Part of a small language model's weights.
Size: 8 layers, width 576, 9 heads of 64 (3 for keys and values), MLP 1152 SwiGLU, vocabulary 8192, 33.6M parameters.
Each number is 128 + 24 x the weight over the matrix's rms, rounded and kept within 0 to 255. Layers, rows and columns count from 0. Numbers have three digits each.

# o: layer 2 attention output (transposed), 576x576, rms 0.0981, rows 13-23,77-87,141-151, columns 144-287
# v: layer 2 attention value, 192x576, rms 0.118, rows 14-24, columns 144-287
o13:104120071102149175145097178126146139144131151134109154132137136106134130133129093168099114113107100132123145166135116127161153112114169134141112156113103139138138112131110174186176138134116143118111120181159112112130087121132133121095135097135122114145147150121139110138124125155121134138164145100098107154115141105157098144113147153142108109118120120065123125115146087121120119139124113106133140136100139130130124196086158139153114
o77:140135109146128185098100126153143157115152087144157084116129119069143100105128159106142109101137140127114122118173106123113130065169143082093079161152145130171178130147121112155191112162130040149148165106140112133101155126128115151164151080136159139112116106135146131125108161173154166097131105102146148185127111131119127130172105106144162129139142090124153109127172117133104148101122129138125147131079101110115139115133141116176107
o141:129137144069122091108141137114105121158031174138111170176184137129096145154136106157136125090071109103117140120138113140160166141131168165116166130119148166142150146136151099145092159141147150119106116139139085133131125116117100123121086141103124118099117110104137110139150102144140095150170158178122103082123075160132141084137160141163064102123123106111140153147157097098108142129195118138139122096154117131178137122133138138164135
v14:119133116145141123151125090119190191110093095096118101132088149129128150153194134136126132134138124145116106169137121119148116155136122142095114134132114069142144147158136129141133159116118116142112129122105104091137113156143148145121130117136140105178171116089090153133079097126083078121115108143129089140128078114135143115078167130130118167161081199116149123127195131143114145110124149142121120136099142166149105143113121123050108
o14:159133134188127136124124118115151095124156144184132134134167119106109169112146160120141121119098130112123121126115092113133157136118107173147122114114119128092131110121130135141148142146196176105086133081106117145151121137140128127071099146098109109093093109147098134169127127114068147143121160080097121135065157125092141105187129127122170131083152115139087135127159139122110159112163095105136161121105128141111097097143123191143098
o78:123135093129143113157166095101135069112127130130132169137076155131151122141138139159132111146135113153071125175109124161110127131113126175113136170092099112140129132157122132165122160159143075140114107106118121158136155177135132119086162157106128148087149125146108134115129116144071116124159108133114138118104114119159111127096167078130123140160120096164171134124141142167157125133133105138151113127136121138111124098132114131113114
o142:138155165132073146108139135123161101090131138123168175096141056138136146145096130143154155091115152134127135118131127107131139125176114170158175113132124117096113103103153126116117104172136156133175124113118105133100156164141091134133160062092088122130109157114164139157180105125163150099104151117136175079132126175146109096135136154133147109109150136115109133157127149120093164126119118084117172135151153129147144165104138110146156
v15:129149090107135128129148172116117108148072146100129166153098144131126129150161096155121132125084098156145147100128121139188122154156130128127148134157098155089149158125134126142129121148106120124146154144155183067137197132168175101132136128143112076147125146121142111080108138153132122117103115097124083151149175106114082092125146127125138099168128148093157114143163133122128148163114156164136136130101145175093128191126099115139140
o15:133144140148122136147138108132121113148132139115113133112116108170105158154150154157148115096155138125104087124169117099125126109101113129108166122155140103093139120080138151135165151137147129121132143096110145119142125133124103141129138132157141144144150108132118136096133128074165137100138107132123137121134157149079146165149123082158156114118138129113127176131114141159109149148117109134169126115154112156104151131139147143117134
o79:156128148159153113201177159103153120159134149110122123101099139184130100161172137121151114144135115134143106108123152146161108102121112097131137108124103110142153132101141122146122143105104124100120128158169149141164158112166127160147128117175138105119087140127102110101122151189177120136146114134134146129117116131116142123114115126122125113146100144105149153115132117096130129140102134149139121110102122127106168135101129107137132
o143:122105108124119109108151103142157133099160126138131158109138107129125150145141142125126102083174118124163129143164108152106119137125132127143147107156127097119162107125138119124121098135130111123128151106126109164109111129115109153117094130127134193112187112135137183141124115125140150096130130110121102138155131136131131151150162119126103116101100137139108115139151126111090118123128143120124128174136135118115098124133140111096118
v16:117101128116114093121124101115150131155115117091134113102165168128132097137124098121126144111102121132119143141135101122119158108135156137073173139120180126118092126083108143123136151117106123094066137092109141127134133119143133140116135120122134144133100130101139127124134126133111140153137092128142073144113174112135141113143109090100140079123128085134101083135131092127116109120127145088171122122113129152164138121128176153120140
o16:146136115147106152118128137128096152129117137107136129126178124111152141169104129154145111144105139098125125163107132143136110117097110164129143144115116136091101106135130118113121120122146109140146111133147158136096116176124118093133127100145139145135138098116132118116144121093139139138125127113117133156115138135124106137104122167158128137118142134172124129114126163174144159124121090117080136102132154143135143129136136131107131
o80:138150094118141089118134142146190141110110141116155128112143136156120095125138160110166120125131133189140136150145081069166111119088125137100133178107120129124121081121131104130149141177139094075122108147121115142119156134154108156140156146135156172125100134137118122121151177109111108168108088125097157127114136151136148121141095106092161073111082112141154121117128128125110154152131121088148136143065160128138148151156143115131110
o144:139101121120120136141137123138123118128144128144133132124143116142128136133130124130104102170109149111132117091134168137111126125124119147140092153162120121121127118117114119101137142137137168153124130080140165141090132072114086139175122137132089141109149124130123108111125146100118093117145119132126134108157116101128131137139115125146112138143167124108118163194130123132105110142108082140129126125123091122123114120174129140115123
v17:122126172139112159104143132144147154087106136168122171154198125133121166162126084123120101130102157129081151136112128124141173120140113166124139148128124116110098132123161188110139173149100186119157133139084162151139139162113153138082120080109169125121131123096092109124090118130122114085139127140125148075136117148108102130127086125141131124137136127120124126126106174114146130148153110144148138124102136118126101109105091163140129
o17:121151146106155113138127159168085104164152106107147094137101160095098130120102141119149124057169153165145138100136134099102155117172120076155127112109122148146112130155088131115129096151138158143117117099114159103127088114129172141165133134147170133180155130114144068163130101137149131127125170118131144131128141114130189119118126167141160110107109119101150111104116138144122116114130131107138100190149138112107136152085136088096127
o81:114175125163142128114093142161128121146088151119164157093158127124102138101084127088166140139142139111140184133138123131116114153154120108135127176123128117128128117086134123126130103147115154097144116136150152129089109170130098117107112140150116095129110112117140141125115155187132148148104064174112155166125156130085132134159125153145174102111135096077153094113104156159120124104141132119112112142151135149158136157102098163084119
o145:109176187129136102127136115120117127140203136085184067111168136078098135090127190150132171138108156147144116112145139110105148145117149122162167122160144142127118138108077115103156105124138126081118131137118098122157138080097178118125097209170128103104144099151121155147124170129153120202137114163144153121086143165167168180109116116129176115105143133105104144102116112133089088167126168101099118122151090145120136106101116108101103
v18:133122136145124157144137134171139144104115095100086121110147147151120172080107161131129089135144130141143139121137101107144177130144135114109083076121150152127142078122189111140100113128152124136127114148147098158102126151105124134141123140111113134121099101145146146094161138088098167099129147147153101131147172131153154125142157110152119086171104150111142139104150109127104104119157155160116117126109172109160150152176128111150115
o18:150157146113121134124110135123131120129127124101136098148133109108141138088150107094138156108128120145119163120130122118098128126132113134115149144141111138159165156078136124111133116108125150169107141109093158148135138112114137115139103147134142145150173135151129125136053117127079141148106119155170093127116154133131116137153136117123124150081124130110118118112117142158116144127097132121137082146127136122139074097131117151129126
o82:101154113129159143125154144133130160110109096114088146095144125107115107115110091121126144135118114159136149134106104133080095094146152135117114102138132152140103133131124149131116130169155140143110146124158101090140130101133144122098110110128133127106148142115089157113129128137085132103111148141138130128143129092113149145150131177119144122185084143124110132097134148081135135122099176103123181160111127105167148099171116142131099
o146:145137150079086082117149112123113127147127126146181142136093122132140126151222114120101159121117112096163110103162127149117112137133088128115140129119141153152088120101132141136132133114115128099127174150141159110131119120127119092145149120157102163131132152133132112111138145116129132139123092098123110142120090170147104132127112137140129134127122139147129099124159122096133149140140098140132099125130152127142127084097150108133128
v19:095112176127095128088098163118148159149124083150106114144131107134144135101127100117130145174119142124116113124154174159119124087141096183158117126115123117130114103167127152086147147104118142115119154142103116158135163113154097124120145083155145122117114128126090124115135095158132099124074133136103134166134098095118165169141149128152115133129178171153135124146134126136119093112137110134094129168129148134104123137124105106135137
o19:097116115118164144145170122086162133122142156138119147128112179130147115130144116130143103119122142104109133146121161154132110146117140127118129151126103123149116099133146135124153124135142162144202131112148121129124123156118141117132163148116121065114158130126132104114154113152156123121148098133157152159106152126135160103142120110119119085095165092149137119095131127122142097115152159090112113113131127145103126119103134099127099
o83:112116161106173107075132128127125122134130095133101138119105135142124149104140121137146125148138137140155140072147133097125108119124143109157110130110163145154161146150116114102143134116132106124125132127150139124124141111145088144089128157167178111078098111105096119123099072143152147104146123114143153181145104109108132141186127109106176150138178114149147142129128156144127093129127110116096150189152129145128104138095124134080183
o147:104089099131130130143132136139136143135092151130153120094185171146080124135154135075119118105108133125138153140141109142108112127092123122129119135127165136104139130106110127085104108116144077157135113127163151156128119135130143138161111151127101143111135147119121146097124108106110100128133110175127129158136151112113111101119141133106130109113136111132145116113098162159146141115116143144170115124134112102125145109136129108120122
v20:119135168111124099153091136166102126111084100132145126078101142199104109103159115121155119153137114120048114121130093130141108136091129150150150158095127130110149117109144131145155188151116088104169148131162104130119139154065151150149147114146115096148140127152095064143116121078127088096131106123141142104165146100126150111154091166137139158153132166124128130128148130082144116119146142100133134109158164120142126107121129125099133
o20:115139098111135077120154108112138154148126127113095113151126093104097138128138121152105184128111145159112147135137126105101146112140164153167163107125135097143118150157100151136151134132106078134148164089137089168111176124143120166155177140109181100100161125159137176147125160122141149125155149097109183122086100145149119124136130106068098104097125128129125127097116122137135134097168112117081157097201110171113103084124138164175150
o84:127130110136148152123138162140129100132136117135125129153114113144115113085109111135129141156134147093144163174137170129111113143126135140116113134070115152112101094157136112153154158160140101078086148090133080122152145131104116140149139130155110105121125138120127157117128114112082084094130151107107145122107142130138114129163112182100143109134117154134070117172100124116099094154104090133108173095116159142101136131130150135148147
o148:122123131184129147146140146112103160134156155114140136169131103063141106172086153167131178117101159054083121133118143113134194130179133139127140105126132113108116144125138173184089055086166156127131134105110112131084125099139140089078092122083149084134114123097140175129081150108117166127144167095043135153134087156115136152105099136148140135114138127099165152142155112120095146114132137137125073112101096111127129154098140181150093
v21:116111128109103166154109077125117127104069120126104101170155131152111127134115105104130111152110108125096108160187137137095100100083166171108074146105149132077093123146115139120121132142080122163127130132144103120132148160120160115154127118136183140130030120105156123144120117120130134090129193126123080134100138181199070125121128114148103121078133113098113127155138176146138155122107169148118135162077098092095097129109115124132050
o21:143110096100123135159091155134148118125149165093154118165137117087167124164076152111100128140128122099150109054111128138142105122143136138153060136134116079160149131175124151154159118136102112101103138084139190123116139158118117120130101094131088114214142192113163133094121148102126123154162117155100107084132089099095115128158144156128092155136107128137096126174127148093083120157134130151107133093119109169146142148109129150140138
o85:136151088159090104117106118147138189124111097140158115132131110142150152142103118091141148158107058143140126155129101145152139119125141120143117098117118100114095163159097121118137093137097111109114113092137131114128137180078127141134132133114146133134094093067149113117121118104153147175121154143142110140080116182146122155156146129130151112112130132143115110091117150139109156119122124171092132146113131120125124140123111128117139
o149:148212167108204141140171137150127085138096106135102157073149123150102109142121179100142145096129142173193121088058116094124101120158092097106142147146126119129109115113109155102156163126164150149104122169062137158095098104146101143083123101205090113143149132141110144164136129151160106204159152062181168183150131102059142129133161119164130146130131122114133100089119111168122133173110130094119119121179152135164144121130085119119128
v22:105171120101107148146139135136137172128105151127120110158139116113133126145110117099133117094099135154136159112148147127101117167118095168132158080184134109179129156139121101068126147099106120098129153136152094071112132091094094136164127104061103118151189126136152145127067132136079079120119068070145138146144075079043124121164166071102100121159112182133145160164146101127106138121104120117184161131132109123172164141133146095077160
o22:149103134132118134054128150142152133122107154151148152181077130119173126125156135147183167143135143129173090145111090107169142135103098119126105133120154164097133098110124142185083110145145092135127127099090155130184157140131139114063129086146123078134115141146114131113151145142097194109137103110200143172067138134120121171109112130139137135105177087148122110129082162170099124113132093153139121138120108148118139110186130138117154
o86:117144121137108134162203139115118123117131157138128119123114130109129107102116096161143130143064156147100173127128178159091143149112098120146145101153095117134173109166101136152164160135153097137113145139126114137119125104096120137116114127103126127142164131152109157148115131147140086117073130113110104117137158118101108134153132141158117119124184139104116127127167134082146059104177171122097149153136116116128157154111113130155091
o150:140108167112128185100119134082113156143090125126150143165089144144167151150158139143178105123137185126145129103197110119145110129131111163146136168109125185118109140087119115183176149161147087143135167109137099170129192156149124137155112120125125167101063124119136080134113115099125076133106114153145144087172135153126099167110081146112140144106147146146107137156120181122167152130108148099132120154087124129133104103180136133133126
v23:148151163130150128095111113168146116165151184135103060139134139113100139117118146085140123117139134125107124138105130126147143156107177133177156083196179075194104144169124105096123109131172127148154174119136130126106140129115125112124127196114143123153137087105169141140103131103119149169093110125116122148181114140155136135150107138143104131199125073119176153115107093130145174104136147148087105121128116056153109099116166119136131
o23:137133143115107168153088171160145140109119149116129099151149119154101129129098117100069128096162137127143126132143093122142119127133154105123107122117148157150162150118136098124156150163080095127101119161150091101127098088104149121134137139147122134112097158135130130139131150146101133160147143111125113137131164148147150191158151166103147154095124124129111117135093114099137103128147095133140184115108139129156092130104124171138110
o87:125120149123112123131130133148118157108124123140149080124132121119127125192154179090119092114168128139121118088140108128121117161133143102129158095141160145133107179186137153092136153154141137129140111110145138160113114144167135155108137153093123093164117121091092130129173110131076139147138130100096086110128152141150129120162110143161113114155134160172134160118157127158123105126125164129088124127150148108132122087092106108132126
o151:127101150119109159126108127117086116092110127102145142110144127122114126115123123136123113137159153135135152154132133130119164092122168120119117134129113113109156085134155066163142122092092139118113123158140126114164148127146098147095132138165176130131127117131085101112138151200140130123148167125113118095083096162165127117134124109101136127103114125132100147147146086086137097132136111116098135102124121136080099106118124158183139
v24:133126103173131149183160125137114144120107172131147122092145142114150140152166151137111135175137122127127124137127144095112121150127138091101176120135141135147098146126109171137116150197165150096111131179160124110155147123165122116130071134126135118110120138140168126113142119132140109115127098140081138107151142141125106110153098111137135117106111082121126134084106144093123128093151052178124109091127091133130153087140129147151110